{"d_model": 64, "d_mlp": 192, "vocab_size": 32000, "rope_base": 10000.0, "init": "trunc", "init_std_qkv": 0.0536, "init_std_up": 0.0536, "optimizer": "soap_variant", "lr": 0.00644, "beta1": 0.95, "lr_head": 0.00751, "decay_shape": "linear", "seq_len": 768}
Each number is 200 + 40 x the weight over its row's rms, rounded and kept within 0 to 999. Layers, rows and columns count from 0. The size before them is the row's rms in percent of the matrix's.

# v: layer 6 attention value, 64x64, rms 0.233, rows 36-63, columns 0-63
# o: layer 6 attention output (transposed), 64x64, rms 0.22, rows 36-63, columns 0-63
# gate: layer 6 MLP gate, 192x64, rms 0.209, rows 0-16, columns 0-63
# up: layer 6 MLP up, 192x64, rms 0.229, rows 0-15, columns 0-63
# down: layer 6 MLP down (transposed), 192x64, rms 0.21, rows 0-15, columns 0-63
v36,095,186,192,140,215,275,295,133,157,146,280,223,203,160,139,153,199,184,210,198,204,176,151,185,219,207,131,219,225,223,128,199,225,180,192,223,130,130,158,138,143,205,253,241,246,214,218,213,170,210,168,147,184,180,205,204,211,157,235,223,233,145,194,153,165
o36,099,170,275,179,194,288,180,171,208,198,183,156,265,228,206,179,249,107,198,154,279,219,164,200,264,184,154,236,221,195,214,268,214,155,225,196,224,253,212,213,196,197,242,199,225,200,165,167,164,222,204,124,245,220,213,219,176,180,276,152,239,171,139,254,268
v37,091,139,208,175,171,242,190,190,157,211,201,228,176,204,268,162,144,128,242,216,204,93,204,203,197,275,174,202,89,181,178,191,228,223,189,191,211,221,198,167,187,215,163,203,142,221,223,178,171,148,205,245,210,148,227,263,113,175,115,185,229,230,138,186,213
o37,084,172,184,214,202,187,225,239,170,241,175,150,256,175,205,141,161,191,185,222,179,188,241,143,191,241,184,253,234,240,278,237,177,194,217,306,199,286,175,202,236,128,216,240,241,190,180,182,197,254,177,129,180,129,177,158,158,218,262,199,203,164,179,112,214
v38,105,218,151,223,263,182,237,186,141,208,136,213,135,181,210,226,184,167,219,217,182,215,119,200,184,197,84,161,193,205,190,181,251,232,205,208,239,233,232,214,205,157,201,190,200,215,162,280,222,147,206,120,110,150,240,175,278,181,205,194,237,153,183,135,226
o38,099,151,188,170,161,193,165,211,181,182,243,252,133,131,190,255,152,165,155,217,233,207,195,192,209,241,203,230,198,214,167,256,275,180,260,214,193,228,216,225,188,108,206,138,221,200,147,87,254,194,150,251,216,207,214,219,185,225,218,145,202,184,266,245,133
v39,091,164,178,182,308,243,192,191,234,233,165,200,251,243,215,243,109,266,164,213,193,153,244,237,168,168,221,160,214,204,146,175,172,186,181,292,149,180,189,173,267,182,228,245,190,255,245,236,207,227,142,201,231,215,181,165,196,173,149,223,250,176,210,140,263
o39,088,177,215,184,209,238,176,199,227,208,205,288,217,205,185,128,316,168,213,224,169,171,205,241,189,282,220,241,187,153,206,205,244,182,252,250,184,281,272,195,175,210,117,235,176,118,170,197,184,132,231,261,195,192,189,203,197,191,258,245,178,174,180,236,214
v40,124,123,175,203,223,190,122,251,198,201,160,205,262,201,189,159,212,232,194,220,237,172,283,234,173,177,183,132,169,126,164,203,184,190,215,268,204,247,268,173,175,190,240,161,227,227,181,189,263,204,178,222,172,286,168,188,200,249,159,166,211,199,202,157,317
o40,105,176,198,195,209,243,173,203,156,212,168,225,167,243,281,189,154,226,247,181,183,220,194,188,165,288,212,235,237,246,200,155,185,146,230,200,214,132,199,161,149,151,154,236,146,89,182,182,162,186,222,267,171,192,185,188,142,246,229,210,141,148,224,135,137
v41,097,193,229,150,207,174,284,150,123,172,149,154,166,168,194,226,188,144,250,161,183,211,160,190,235,255,181,222,201,270,157,201,196,217,184,160,266,228,169,221,208,177,193,220,202,190,239,258,247,220,243,93,100,165,161,248,205,172,253,202,177,158,178,212,169
o41,088,182,237,209,166,157,228,228,221,157,200,219,130,172,221,182,198,175,112,183,266,154,168,189,197,208,210,255,202,174,216,245,195,287,228,172,287,180,195,198,154,230,248,158,229,223,235,142,322,183,148,173,207,170,242,240,171,225,168,185,137,159,191,234,159
v42,113,215,204,196,276,187,224,193,172,128,210,193,263,232,139,153,192,182,246,179,212,186,253,154,180,205,207,193,216,156,157,241,92,181,254,245,119,179,227,257,188,178,219,189,231,223,208,198,188,249,241,164,132,238,222,124,224,215,235,180,185,111,242,198,260
o42,102,258,208,243,186,212,218,161,180,165,145,270,206,185,249,188,211,155,260,175,224,182,223,166,194,196,154,178,184,203,100,218,231,245,212,162,123,148,187,186,137,183,224,191,188,131,254,197,244,186,197,212,168,289,189,225,109,231,202,197,184,156,136,257,259
v43,091,198,217,289,169,212,131,169,106,192,237,154,240,205,132,197,235,229,173,182,168,167,174,219,232,249,143,192,187,258,177,218,206,227,143,146,233,174,264,189,147,141,157,214,224,185,167,230,249,181,294,206,139,237,211,184,172,223,229,156,249,175,166,200,162
o43,084,220,233,174,159,276,261,199,239,215,161,206,171,232,238,231,204,258,153,218,236,228,157,151,186,184,257,189,210,150,206,252,227,184,220,159,163,198,132,190,190,141,213,201,203,231,235,130,262,154,189,198,97,220,163,192,222,233,149,229,210,246,204,90,248
v44,117,191,241,186,141,173,228,181,236,198,242,168,190,226,149,279,288,204,148,239,202,228,164,229,252,186,212,189,242,223,207,232,255,183,122,131,193,226,162,208,240,179,144,270,244,152,137,146,165,261,147,159,181,179,216,209,207,217,236,183,197,163,172,217,113
o44,106,180,147,175,222,227,116,167,179,220,205,227,154,187,128,151,215,171,211,161,268,238,89,229,226,195,207,254,225,168,223,223,193,206,170,165,211,162,172,112,272,234,211,238,192,256,182,155,218,133,200,174,217,170,202,239,268,202,156,182,234,266,183,179,244
v45,097,185,191,291,254,199,167,178,175,174,160,171,264,187,207,184,227,201,165,146,236,179,233,179,184,149,220,194,89,135,197,212,210,226,117,169,183,185,204,245,153,218,146,220,213,234,144,153,253,288,170,245,136,266,179,197,238,213,219,219,193,145,183,225,183
o45,100,204,225,193,238,241,142,201,118,204,199,161,195,157,202,203,188,289,206,155,194,221,248,137,219,214,256,184,207,126,141,224,164,208,173,225,153,182,194,66,187,179,192,180,221,167,175,124,259,154,258,163,220,212,197,234,206,196,200,238,180,182,269,160,242
v46,097,185,198,176,226,188,196,215,225,134,209,200,234,205,162,164,295,161,217,168,217,224,256,221,234,294,218,242,193,194,208,175,191,126,108,237,164,203,173,160,182,169,241,211,235,154,223,224,232,303,185,158,155,189,253,152,220,123,240,212,212,272,208,177,176
o46,110,174,223,215,183,255,150,149,237,204,206,193,112,192,223,228,170,231,159,127,240,224,218,197,208,206,197,200,207,200,166,211,269,239,163,185,177,142,243,199,223,223,236,204,179,190,159,239,187,140,209,226,272,221,233,164,284,215,154,188,182,150,52,169,241
v47,121,124,176,195,232,256,206,202,218,128,220,271,220,275,229,131,184,181,180,198,224,161,252,226,212,262,234,177,164,201,262,157,185,156,265,272,174,148,201,202,202,163,249,184,204,258,182,250,127,156,275,203,200,195,260,224,204,162,188,217,175,205,240,189,258
o47,112,133,220,181,225,150,286,158,187,232,207,263,258,187,262,248,212,162,257,123,131,202,229,173,218,279,190,149,209,222,208,219,207,197,221,239,232,275,242,240,265,189,188,278,215,177,226,179,234,220,147,207,226,258,190,197,188,254,224,205,190,204,129,175,213
v48,109,160,189,226,177,200,181,228,188,250,259,194,198,208,198,282,159,261,187,186,235,164,198,235,189,200,217,219,240,192,190,196,170,152,132,205,203,203,122,182,213,231,193,240,203,209,138,308,218,208,182,235,187,270,154,234,188,217,234,307,251,98,142,216,226
o48,109,225,258,209,232,182,162,226,205,208,219,201,304,248,187,165,249,167,219,253,245,218,182,151,274,212,218,181,228,143,231,143,180,223,217,161,159,153,260,149,209,148,249,219,249,205,228,165,259,164,196,286,217,171,130,213,242,135,245,209,162,199,187,162,165
v49,100,214,188,275,167,259,215,256,140,222,250,157,172,190,161,215,225,240,215,206,209,185,141,167,101,194,187,177,240,180,216,266,144,170,220,239,176,211,226,115,189,196,209,237,169,168,267,224,193,200,220,208,156,220,201,234,169,217,189,231,257,129,174,310,248
o49,103,173,129,215,211,204,196,189,240,189,248,209,273,189,238,210,166,203,228,277,291,192,200,135,207,212,250,229,198,147,205,170,181,250,222,89,155,225,217,154,209,275,207,146,160,210,216,220,228,245,271,244,177,201,181,146,154,191,267,153,213,188,196,158,235
v50,097,287,211,199,175,131,177,194,168,204,205,156,244,173,165,244,141,196,227,206,204,220,157,180,260,145,212,225,244,213,220,197,195,219,139,152,237,249,185,118,219,220,244,231,155,176,195,242,244,242,176,187,250,171,120,252,229,235,228,176,173,124,106,185,246
o50,090,213,252,190,216,238,180,230,251,219,203,203,146,225,112,143,190,196,186,217,334,230,192,188,186,189,205,156,172,211,200,236,161,218,119,150,216,161,184,231,158,207,211,216,204,169,195,212,172,219,250,218,189,182,210,193,203,200,314,309,193,160,234,162,138
v51,103,182,218,110,219,191,229,201,194,229,272,218,164,142,238,147,196,177,227,214,207,164,196,125,135,263,105,219,230,226,159,199,243,240,151,148,234,221,171,207,117,183,187,198,151,238,263,228,238,205,186,130,163,142,190,228,252,201,210,199,251,191,171,163,174
o51,095,227,229,173,198,199,198,144,198,214,183,202,185,123,290,221,239,120,130,217,174,182,250,210,192,162,150,292,212,181,261,188,297,180,133,167,230,180,188,228,192,153,216,198,221,220,204,213,184,190,216,174,163,118,178,291,215,224,213,143,189,144,215,184,166
v52,089,243,167,223,217,189,164,279,192,294,145,166,169,193,222,214,159,145,193,194,246,197,256,214,129,188,145,223,225,205,252,223,161,202,160,183,285,154,154,197,163,156,151,192,165,278,271,230,247,169,118,213,194,169,214,200,214,172,177,171,209,145,211,163,163
o52,090,217,230,168,217,138,242,200,159,196,254,216,135,225,168,128,226,235,176,265,162,215,219,145,193,252,178,183,198,176,206,155,328,91,210,167,175,180,202,210,184,207,211,169,230,216,153,231,268,203,240,173,223,133,172,189,183,200,217,200,209,230,134,246,143
v53,111,204,220,152,198,200,221,200,201,173,181,192,253,215,292,177,210,164,197,155,196,255,236,219,187,238,267,194,179,178,79,163,181,193,163,255,121,244,223,173,238,237,212,215,243,239,187,163,216,274,205,227,264,240,195,215,190,157,158,224,182,298,233,266,223
o53,103,175,206,244,168,165,172,229,226,208,167,177,186,110,219,226,230,243,202,109,244,201,198,262,170,213,206,219,211,147,261,181,101,205,249,242,190,139,228,227,167,268,161,250,205,133,185,241,134,179,230,227,233,181,209,169,217,212,133,240,130,188,163,171,228
v54,119,161,177,196,226,246,229,227,221,145,185,174,240,209,253,217,146,239,248,190,222,206,267,208,197,179,241,188,195,220,121,224,175,198,245,244,109,189,219,173,261,293,203,202,152,208,201,196,172,197,175,242,163,266,111,119,157,218,179,252,170,149,217,192,262
o54,105,230,193,246,218,235,167,231,149,192,212,237,265,234,175,130,246,174,247,163,182,166,208,158,132,193,186,251,219,206,243,132,105,249,228,263,196,250,173,195,195,193,189,119,209,147,202,167,255,214,276,269,176,278,185,183,191,214,191,197,181,159,180,248,211
v55,105,230,96,239,200,227,172,195,164,198,196,182,231,173,259,149,177,200,219,122,180,203,182,231,147,254,195,202,198,198,179,180,182,169,232,238,180,215,236,180,171,204,167,116,181,218,254,269,225,176,285,192,207,244,186,212,157,120,153,226,199,304,278,192,182
o55,098,205,164,199,175,200,228,304,245,218,250,125,190,212,252,235,294,204,152,221,150,241,280,185,171,178,200,149,177,163,193,219,171,222,268,178,172,247,123,232,187,195,191,139,139,178,164,204,172,211,150,238,250,176,142,172,217,236,170,217,162,195,159,242,202
v56,113,223,173,241,197,226,224,290,199,180,218,277,242,227,266,175,156,185,207,166,217,180,239,197,198,211,236,131,176,157,154,285,201,194,220,240,205,228,263,240,190,224,154,195,262,244,224,156,83,171,218,250,198,216,211,175,165,201,133,226,183,208,241,186,278
o56,108,228,190,190,188,151,199,178,152,265,197,215,173,196,153,244,214,144,200,208,123,185,214,135,116,205,208,185,231,197,242,196,134,179,229,213,151,254,195,160,257,164,272,232,221,130,141,291,226,189,231,225,236,184,215,193,124,180,149,163,151,205,269,175,208
v57,126,151,170,183,222,255,195,186,170,215,235,168,252,172,168,141,198,226,159,195,259,158,264,264,286,245,229,246,279,214,177,194,191,194,133,201,199,120,168,253,218,193,237,192,177,193,171,187,282,220,174,147,206,198,181,141,282,205,239,244,148,237,186,215,169
o57,115,201,280,217,223,207,220,186,241,208,165,191,199,174,221,144,242,239,207,155,154,156,152,219,236,199,198,142,191,220,191,244,188,112,156,200,131,87,204,195,251,240,196,105,143,213,162,183,274,200,178,219,184,215,186,237,249,132,184,157,140,175,203,210,182
v58,102,169,196,162,186,233,204,211,271,154,75,176,176,302,163,182,204,219,191,227,285,254,256,200,229,139,273,201,188,172,240,120,226,133,261,220,187,172,222,162,251,195,217,194,219,218,170,209,256,148,176,191,217,213,184,236,252,207,196,169,189,181,203,190,204
o58,097,175,132,246,227,228,231,179,164,173,255,235,210,212,222,169,241,202,214,210,153,224,114,251,218,227,236,150,220,256,198,217,229,246,179,228,246,142,190,248,168,186,207,185,215,139,180,156,219,257,171,273,251,230,311,157,186,183,161,263,267,198,191,210,148
v59,119,211,172,290,264,199,173,317,178,216,142,229,226,273,241,196,140,245,224,148,165,196,218,184,164,225,206,146,209,172,132,209,187,216,270,225,169,231,267,162,228,165,200,201,212,238,144,157,153,174,213,215,205,246,235,131,203,206,157,222,178,155,238,206,235
o59,105,117,200,198,194,144,144,180,137,176,180,249,162,188,211,187,236,193,194,234,215,174,241,254,203,166,203,132,222,122,173,214,162,157,280,265,119,202,134,231,236,199,217,213,174,152,212,243,220,236,218,307,181,236,165,166,145,180,168,212,226,216,199,161,231
v60,112,229,193,261,248,154,225,208,105,157,152,180,175,114,153,227,274,210,163,189,121,228,179,164,187,158,144,224,206,272,195,260,180,242,195,187,186,223,278,180,239,199,218,165,182,226,221,186,128,159,219,217,163,154,172,244,153,173,209,209,184,155,191,185,263
o60,117,232,180,149,180,218,238,200,230,192,228,297,188,183,194,201,179,220,245,213,236,222,266,178,157,213,182,271,190,175,153,211,82,195,172,150,254,309,150,188,195,177,250,207,183,232,174,190,239,203,203,208,186,200,134,244,168,203,101,195,211,154,228,182,151
v61,102,166,121,104,186,224,195,267,257,115,131,210,255,195,207,224,174,196,232,241,172,163,212,229,176,250,204,183,222,234,183,203,228,176,186,216,200,273,161,159,236,234,233,127,172,187,170,227,198,197,166,101,203,243,218,163,177,196,142,179,133,259,234,202,194
o61,098,226,208,158,215,143,184,221,151,185,177,170,182,192,232,137,215,133,175,236,192,241,230,178,149,242,177,174,239,267,210,239,167,205,209,245,306,167,135,245,208,257,130,157,160,212,168,174,172,153,225,313,219,166,185,204,244,153,207,159,197,156,170,230,211
v62,113,198,294,159,176,183,259,144,194,192,155,192,133,215,148,218,202,180,206,243,188,214,226,206,233,204,205,260,133,245,226,228,167,175,179,186,234,123,210,207,265,193,214,212,215,240,230,238,200,167,154,218,201,146,229,289,254,188,228,117,211,132,142,255,144
o62,091,209,124,145,231,241,258,134,213,137,192,204,161,174,209,201,195,210,243,194,142,161,110,174,288,271,172,203,273,197,194,196,180,255,216,132,191,195,189,255,191,224,225,235,273,274,191,172,223,185,176,139,160,210,232,206,185,180,212,264,184,204,236,216,244
v63,105,156,165,225,203,235,197,201,184,249,229,221,218,181,175,158,197,304,196,243,198,213,274,208,314,176,265,201,244,219,155,187,272,208,221,259,168,173,248,252,204,179,214,221,181,190,131,142,220,173,198,250,182,201,148,132,179,152,210,182,152,263,213,159,238
o63,104,190,242,253,225,268,246,149,272,159,214,200,188,223,138,191,158,154,166,149,115,124,167,269,176,213,210,159,210,207,197,210,173,124,216,231,204,219,155,124,222,134,208,178,114,204,213,208,170,221,177,219,159,228,181,152,250,233,144,235,239,212,214,192,175
gate0,103,133,179,115,150,194,146,106,199,212,213,175,207,241,158,201,176,230,170,198,184,186,253,231,205,196,265,146,268,231,233,232,247,184,202,185,193,278,241,154,177,167,189,204,163,220,237,216,185,194,216,276,125,150,255,144,143,188,183,158,237,160,192,229,151
up0,104,232,182,287,251,216,201,194,186,128,252,174,191,208,172,218,197,184,145,189,257,210,215,190,166,113,156,249,216,215,140,94,175,156,230,201,195,191,244,149,193,222,238,238,196,223,99,180,188,196,250,199,210,193,187,171,300,163,171,221,181,262,208,172,234
down0,109,190,199,216,181,288,204,217,214,219,155,186,265,232,223,193,225,148,232,230,204,247,231,221,182,180,129,196,249,184,172,123,197,189,143,191,186,155,150,208,195,130,305,149,231,216,104,226,209,212,215,238,208,272,131,200,274,170,192,233,161,232,221,226,214
gate1,115,222,246,123,216,149,198,171,185,243,256,166,146,187,224,160,167,259,217,189,168,241,222,214,171,194,153,184,189,204,126,216,250,187,155,130,201,203,186,193,293,204,279,197,283,253,151,263,192,220,161,263,214,237,203,204,194,226,243,228,195,252,251,260,191
up1,121,195,162,246,232,229,201,166,158,128,168,272,171,167,176,196,180,202,251,153,283,151,176,237,239,324,248,182,195,209,232,212,157,157,163,247,199,207,170,182,202,202,222,201,133,178,205,227,194,205,179,119,222,136,224,153,188,238,203,206,229,159,169,145,274
down1,113,284,268,183,171,276,240,176,241,189,193,192,242,249,190,225,219,264,226,142,194,223,158,190,240,166,179,264,158,233,198,186,233,229,154,218,190,80,195,293,173,206,235,185,225,157,157,220,186,103,185,194,213,247,194,171,221,176,186,233,151,226,189,194,181
gate2,093,233,239,198,213,226,180,162,218,150,290,164,181,235,203,254,193,152,203,190,163,236,311,128,189,228,195,220,239,173,176,206,190,153,293,199,224,263,156,205,244,220,232,149,163,241,284,168,176,262,210,255,226,203,165,215,262,198,164,185,216,238,168,212,231
up2,118,234,240,211,272,181,204,184,217,242,271,201,184,177,193,217,132,255,210,259,178,194,305,172,249,210,213,182,163,193,159,189,208,156,200,271,203,239,209,220,213,241,193,164,229,253,168,172,171,227,175,134,205,225,155,270,192,163,171,169,168,255,84,168,246
down2,123,163,248,234,133,74,158,242,164,103,185,149,211,216,210,148,180,179,238,126,218,202,164,187,230,192,174,197,198,250,167,182,211,185,231,169,182,202,251,205,232,264,199,223,217,228,229,254,242,163,180,175,186,121,211,178,160,281,186,187,242,201,165,155,236
gate3,096,216,167,188,189,254,145,138,207,199,144,172,180,233,173,181,226,186,237,207,239,167,164,191,124,157,194,230,222,234,194,166,174,226,198,148,173,174,210,185,165,198,213,271,149,276,205,226,150,178,102,264,279,232,264,144,243,165,192,157,132,233,185,163,154
up3,093,232,230,158,202,227,165,147,162,176,121,165,238,210,245,279,186,190,156,204,168,237,228,146,163,152,161,180,178,178,246,174,252,192,268,209,246,203,176,280,234,177,209,133,179,251,120,198,235,194,203,116,162,210,204,276,154,209,198,198,227,177,226,250,152
down3,093,197,274,287,198,171,179,272,186,154,142,182,215,235,278,217,189,184,196,222,242,206,111,153,205,234,240,173,174,239,189,247,219,205,162,250,229,173,279,157,258,172,223,173,216,170,232,262,208,207,259,166,231,242,207,129,131,185,164,200,238,160,191,183,224
gate4,100,221,133,191,252,175,130,148,235,167,229,175,160,230,130,229,181,169,214,142,221,198,232,244,175,162,243,240,189,161,252,229,170,152,190,161,145,161,140,256,246,163,206,203,174,210,123,161,149,276,159,183,192,216,148,217,225,189,148,240,234,225,282,205,181
up4,089,206,151,173,200,229,167,194,151,248,183,107,230,212,204,241,246,185,115,174,161,196,192,205,196,143,209,197,205,197,101,193,138,274,226,187,154,165,217,185,129,208,177,211,193,139,167,254,175,159,166,181,215,202,196,132,229,231,148,207,127,297,203,195,200
down4,093,228,190,276,192,216,226,268,178,263,158,213,150,205,185,166,196,289,180,289,186,156,179,282,188,105,196,193,146,226,219,199,167,195,144,176,230,159,210,125,216,229,220,121,176,256,205,197,196,206,157,233,159,128,202,173,235,177,193,177,204,255,205,180,212
gate5,086,242,208,184,183,117,157,211,90,152,182,148,181,133,214,200,195,170,194,250,196,183,251,243,172,205,151,205,210,203,175,201,270,187,210,224,203,182,106,167,174,165,155,185,245,165,140,281,172,187,188,221,243,159,219,193,211,160,289,275,197,180,217,189,161
up5,105,219,234,189,254,282,194,189,188,242,246,217,159,197,156,93,262,244,233,188,165,138,206,163,209,160,143,178,202,228,221,192,200,191,233,179,184,188,220,173,163,162,155,158,255,165,245,214,229,147,246,235,196,151,221,148,193,140,240,237,101,198,134,165,224
down5,089,190,175,192,164,231,209,178,218,197,166,205,145,198,111,250,270,219,201,194,146,189,138,201,244,220,152,191,241,218,209,208,227,199,213,170,178,258,257,181,255,270,134,191,200,172,115,271,154,150,165,166,217,256,167,187,180,197,169,242,175,167,255,279,137
gate6,100,201,165,185,188,188,258,150,228,129,246,170,175,180,154,260,186,193,174,246,188,189,244,176,232,193,198,208,171,220,212,163,175,207,204,147,282,235,140,204,193,223,137,127,247,165,197,257,268,267,292,242,195,257,151,160,217,191,213,179,296,194,175,197,226
up6,105,221,179,214,220,274,204,179,257,176,184,214,213,179,214,203,166,189,216,232,183,151,233,145,296,158,128,241,217,225,151,184,176,213,253,186,241,160,197,259,224,210,174,198,302,125,129,174,192,190,286,200,173,213,137,198,235,191,193,250,266,262,200,212,164
down6,108,171,235,136,242,171,208,136,208,175,217,175,210,240,177,170,196,156,178,223,125,199,200,227,203,185,168,239,242,174,186,215,200,221,133,123,175,176,195,205,207,229,188,247,177,282,152,175,238,166,161,214,202,139,127,233,142,245,326,201,142,167,190,255,174
gate7,070,243,174,224,216,104,171,230,151,227,216,151,196,145,162,180,177,164,155,168,187,135,258,215,114,186,206,185,156,204,202,221,309,227,216,201,170,127,234,175,161,137,197,225,207,220,233,157,162,235,148,186,167,226,213,152,265,263,182,180,173,223,208,157,246
up7,093,273,207,245,178,251,230,251,179,92,202,156,190,116,172,183,213,199,155,211,170,211,180,95,242,267,187,199,158,188,155,221,158,206,185,141,200,203,160,214,159,216,160,208,208,146,145,190,238,192,190,126,223,133,185,158,190,181,156,229,155,225,197,249,230
down7,083,170,202,200,221,175,136,164,203,286,179,246,187,268,262,207,256,191,189,176,222,195,202,277,219,189,220,243,191,193,238,187,194,235,178,228,221,335,262,191,261,198,238,216,195,230,207,243,161,212,170,237,236,221,237,227,267,171,276,161,265,203,235,175,155
gate8,107,268,195,218,141,223,179,168,215,203,260,192,248,156,189,196,122,103,240,211,224,214,234,245,196,224,237,148,182,154,254,125,175,173,204,179,201,202,192,283,285,256,257,248,112,236,201,227,145,223,164,182,194,196,187,172,244,149,173,201,212,218,219,201,192
up8,103,152,277,144,213,157,187,269,292,177,175,180,180,166,183,223,219,174,286,192,130,169,192,214,188,178,151,183,140,163,230,230,149,81,170,234,220,218,137,173,240,220,187,146,205,169,234,233,186,234,178,225,222,149,180,193,276,205,214,236,219,192,180,199,184
down8,107,148,201,169,231,220,218,177,206,199,147,198,224,223,241,156,205,241,166,171,215,177,217,170,180,208,320,179,177,193,138,263,179,260,253,166,147,200,199,121,227,205,225,286,179,254,268,236,215,253,195,147,164,223,281,236,180,191,284,180,186,224,183,197,217
gate9,092,285,221,151,180,199,291,156,175,214,224,204,229,221,260,220,166,241,227,292,175,207,237,201,145,138,176,184,232,269,146,181,227,207,149,218,173,260,231,254,254,198,205,143,268,249,233,225,189,162,212,251,160,218,155,244,209,202,181,171,188,159,148,232,194
up9,087,212,226,140,290,191,138,182,196,248,246,190,229,269,280,199,186,169,250,168,208,199,180,213,161,232,272,210,259,174,206,166,145,145,148,174,144,213,211,220,214,245,227,189,216,234,170,196,223,167,160,247,177,149,137,207,145,231,194,141,215,232,256,222,284
down9,095,147,200,180,185,184,181,197,166,201,155,175,207,131,121,263,219,87,219,128,196,145,184,158,240,237,255,169,206,139,245,230,180,252,210,215,248,186,164,178,189,151,171,252,128,154,196,178,230,197,210,200,208,249,214,194,207,153,220,215,169,268,276,199,250
gate10,098,239,189,182,163,180,176,201,178,195,159,217,177,171,159,248,181,188,162,241,238,210,140,161,147,208,271,211,185,196,175,98,243,206,235,258,310,178,242,193,167,90,263,216,185,202,231,187,173,209,192,231,156,234,213,203,169,204,192,187,231,280,242,220,127
up10,089,174,233,182,221,194,214,162,286,177,184,214,178,162,165,164,177,222,169,155,203,199,234,169,262,218,251,223,181,179,179,199,232,224,208,259,214,263,201,217,128,197,185,271,213,205,211,218,212,163,250,166,299,239,169,228,173,181,241,253,260,183,75,216,280
down10,086,202,218,254,269,216,211,299,184,207,171,183,214,190,168,201,124,170,205,203,138,175,185,241,159,173,301,218,172,239,211,150,180,194,108,223,277,215,248,232,198,201,257,173,176,272,249,191,172,216,187,240,194,159,205,154,226,208,222,158,219,256,183,211,125
gate11,097,161,186,208,194,247,190,148,240,182,213,169,158,173,199,230,108,144,263,207,180,109,174,208,246,163,242,146,187,178,219,199,216,186,278,246,235,211,267,151,156,222,227,183,189,193,192,181,193,189,277,212,255,153,113,173,246,187,173,183,298,203,218,213,230
up11,113,196,282,144,123,188,135,244,229,135,136,215,186,159,113,172,194,224,187,242,282,156,237,196,206,173,237,190,132,155,215,199,239,124,302,214,141,216,193,234,186,173,173,173,217,217,192,191,219,155,216,211,152,184,190,206,214,179,153,197,143,219,197,214,220
down11,111,234,191,221,215,225,191,233,255,131,180,151,168,243,187,233,258,171,135,219,286,216,242,221,160,194,216,214,166,214,276,266,193,172,218,195,145,236,145,181,187,157,127,194,217,208,222,204,166,206,169,203,141,204,233,250,128,215,232,128,169,258,233,286,230
gate12,088,264,211,231,316,236,247,172,185,237,192,184,213,156,147,220,187,182,231,114,227,221,175,197,177,208,246,173,223,205,200,181,229,264,140,184,227,155,255,143,212,176,171,225,249,219,200,161,137,212,186,240,131,249,219,113,262,257,189,179,225,229,222,153,197
up12,096,202,244,189,239,123,193,224,178,199,233,158,182,104,182,206,245,190,244,138,238,211,162,141,220,189,146,223,109,125,122,168,169,179,224,211,236,121,170,217,260,169,218,211,181,178,196,200,168,233,140,244,131,186,221,181,240,220,212,215,209,219,159,271,192
down12,087,149,188,186,187,202,248,139,149,126,178,228,216,125,165,209,208,189,179,161,171,109,265,213,250,166,153,205,173,222,211,169,251,183,191,222,137,155,137,219,158,238,224,172,170,143,218,196,172,267,151,209,147,215,225,204,180,234,279,238,160,256,244,253,211
gate13,104,261,236,157,201,247,220,209,212,234,140,85,180,186,229,227,251,141,240,138,232,207,244,245,184,158,276,193,152,181,194,159,195,234,165,213,165,214,165,174,146,155,297,199,193,239,252,171,133,215,203,204,175,169,190,137,216,229,207,219,196,262,231,161,189
up13,107,274,239,178,146,242,195,185,148,176,178,110,157,221,178,194,314,153,187,197,219,182,166,227,148,276,222,224,184,229,116,193,179,260,204,200,198,146,173,184,169,157,277,263,180,222,192,221,258,234,189,201,168,181,183,185,166,190,199,264,148,245,213,219,179
down13,092,155,228,182,171,280,220,265,208,199,218,250,255,187,185,209,159,221,269,207,187,177,243,192,174,212,136,224,147,174,188,116,213,205,187,231,216,158,123,162,116,267,205,175,220,184,249,241,228,224,211,253,155,217,224,201,181,206,159,158,136,289,137,213,213
gate14,094,238,208,151,218,186,155,212,244,201,122,261,179,210,197,201,141,169,151,201,133,119,204,170,160,228,256,254,178,154,163,229,188,230,235,176,250,233,215,174,217,233,202,244,237,157,182,215,197,219,266,232,150,191,213,69,196,192,232,276,253,223,172,216,197
up14,096,216,188,255,264,180,230,203,107,206,175,200,251,181,187,240,252,262,260,194,240,185,148,79,154,180,142,150,217,138,216,229,254,191,154,221,198,177,243,234,154,202,195,163,270,229,199,210,196,221,197,170,132,177,232,149,257,201,227,196,194,143,197,223,207
down14,099,132,196,256,192,207,146,252,213,217,206,153,239,173,237,220,151,153,157,164,149,240,183,206,177,173,237,222,180,194,118,139,189,204,181,229,178,134,115,262,208,200,184,115,176,171,220,194,163,217,208,152,233,278,164,248,206,173,211,131,146,246,247,207,162
gate15,084,249,145,186,209,165,205,190,162,185,194,194,180,179,195,229,202,212,182,195,242,245,297,145,179,185,226,139,246,222,185,189,189,212,189,177,207,151,213,269,186,149,199,196,292,184,141,205,293,217,189,188,101,186,149,212,250,301,147,148,188,226,234,182,162
up15,078,228,233,183,225,214,221,192,178,173,255,180,173,255,158,124,178,114,213,267,259,249,230,185,236,158,171,241,186,171,186,184,205,199,294,266,250,248,183,185,269,199,184,239,178,207,217,163,194,224,233,185,224,101,194,199,213,208,259,135,279,215,183,239,177
down15,093,143,279,249,235,203,178,163,195,179,191,209,181,205,255,243,130,254,202,169,159,241,157,142,181,133,234,227,134,268,210,237,247,250,161,191,164,172,233,255,188,233,250,165,199,209,202,207,208,169,183,109,201,206,236,189,154,175,204,195,254,205,244,203,97
gate16,099,184,154,145,230,187,253,217,181,137,218,181,136,141,205,149,193,160,170,212,158,215,195,192,221,122,278,198,246,155,172,208,99,234,185,206,182,237,143,152,159,193,192,205,202,250,248,199,189,196,144,176,232,227,268,254,277,224,162,187,150,248,228,251,218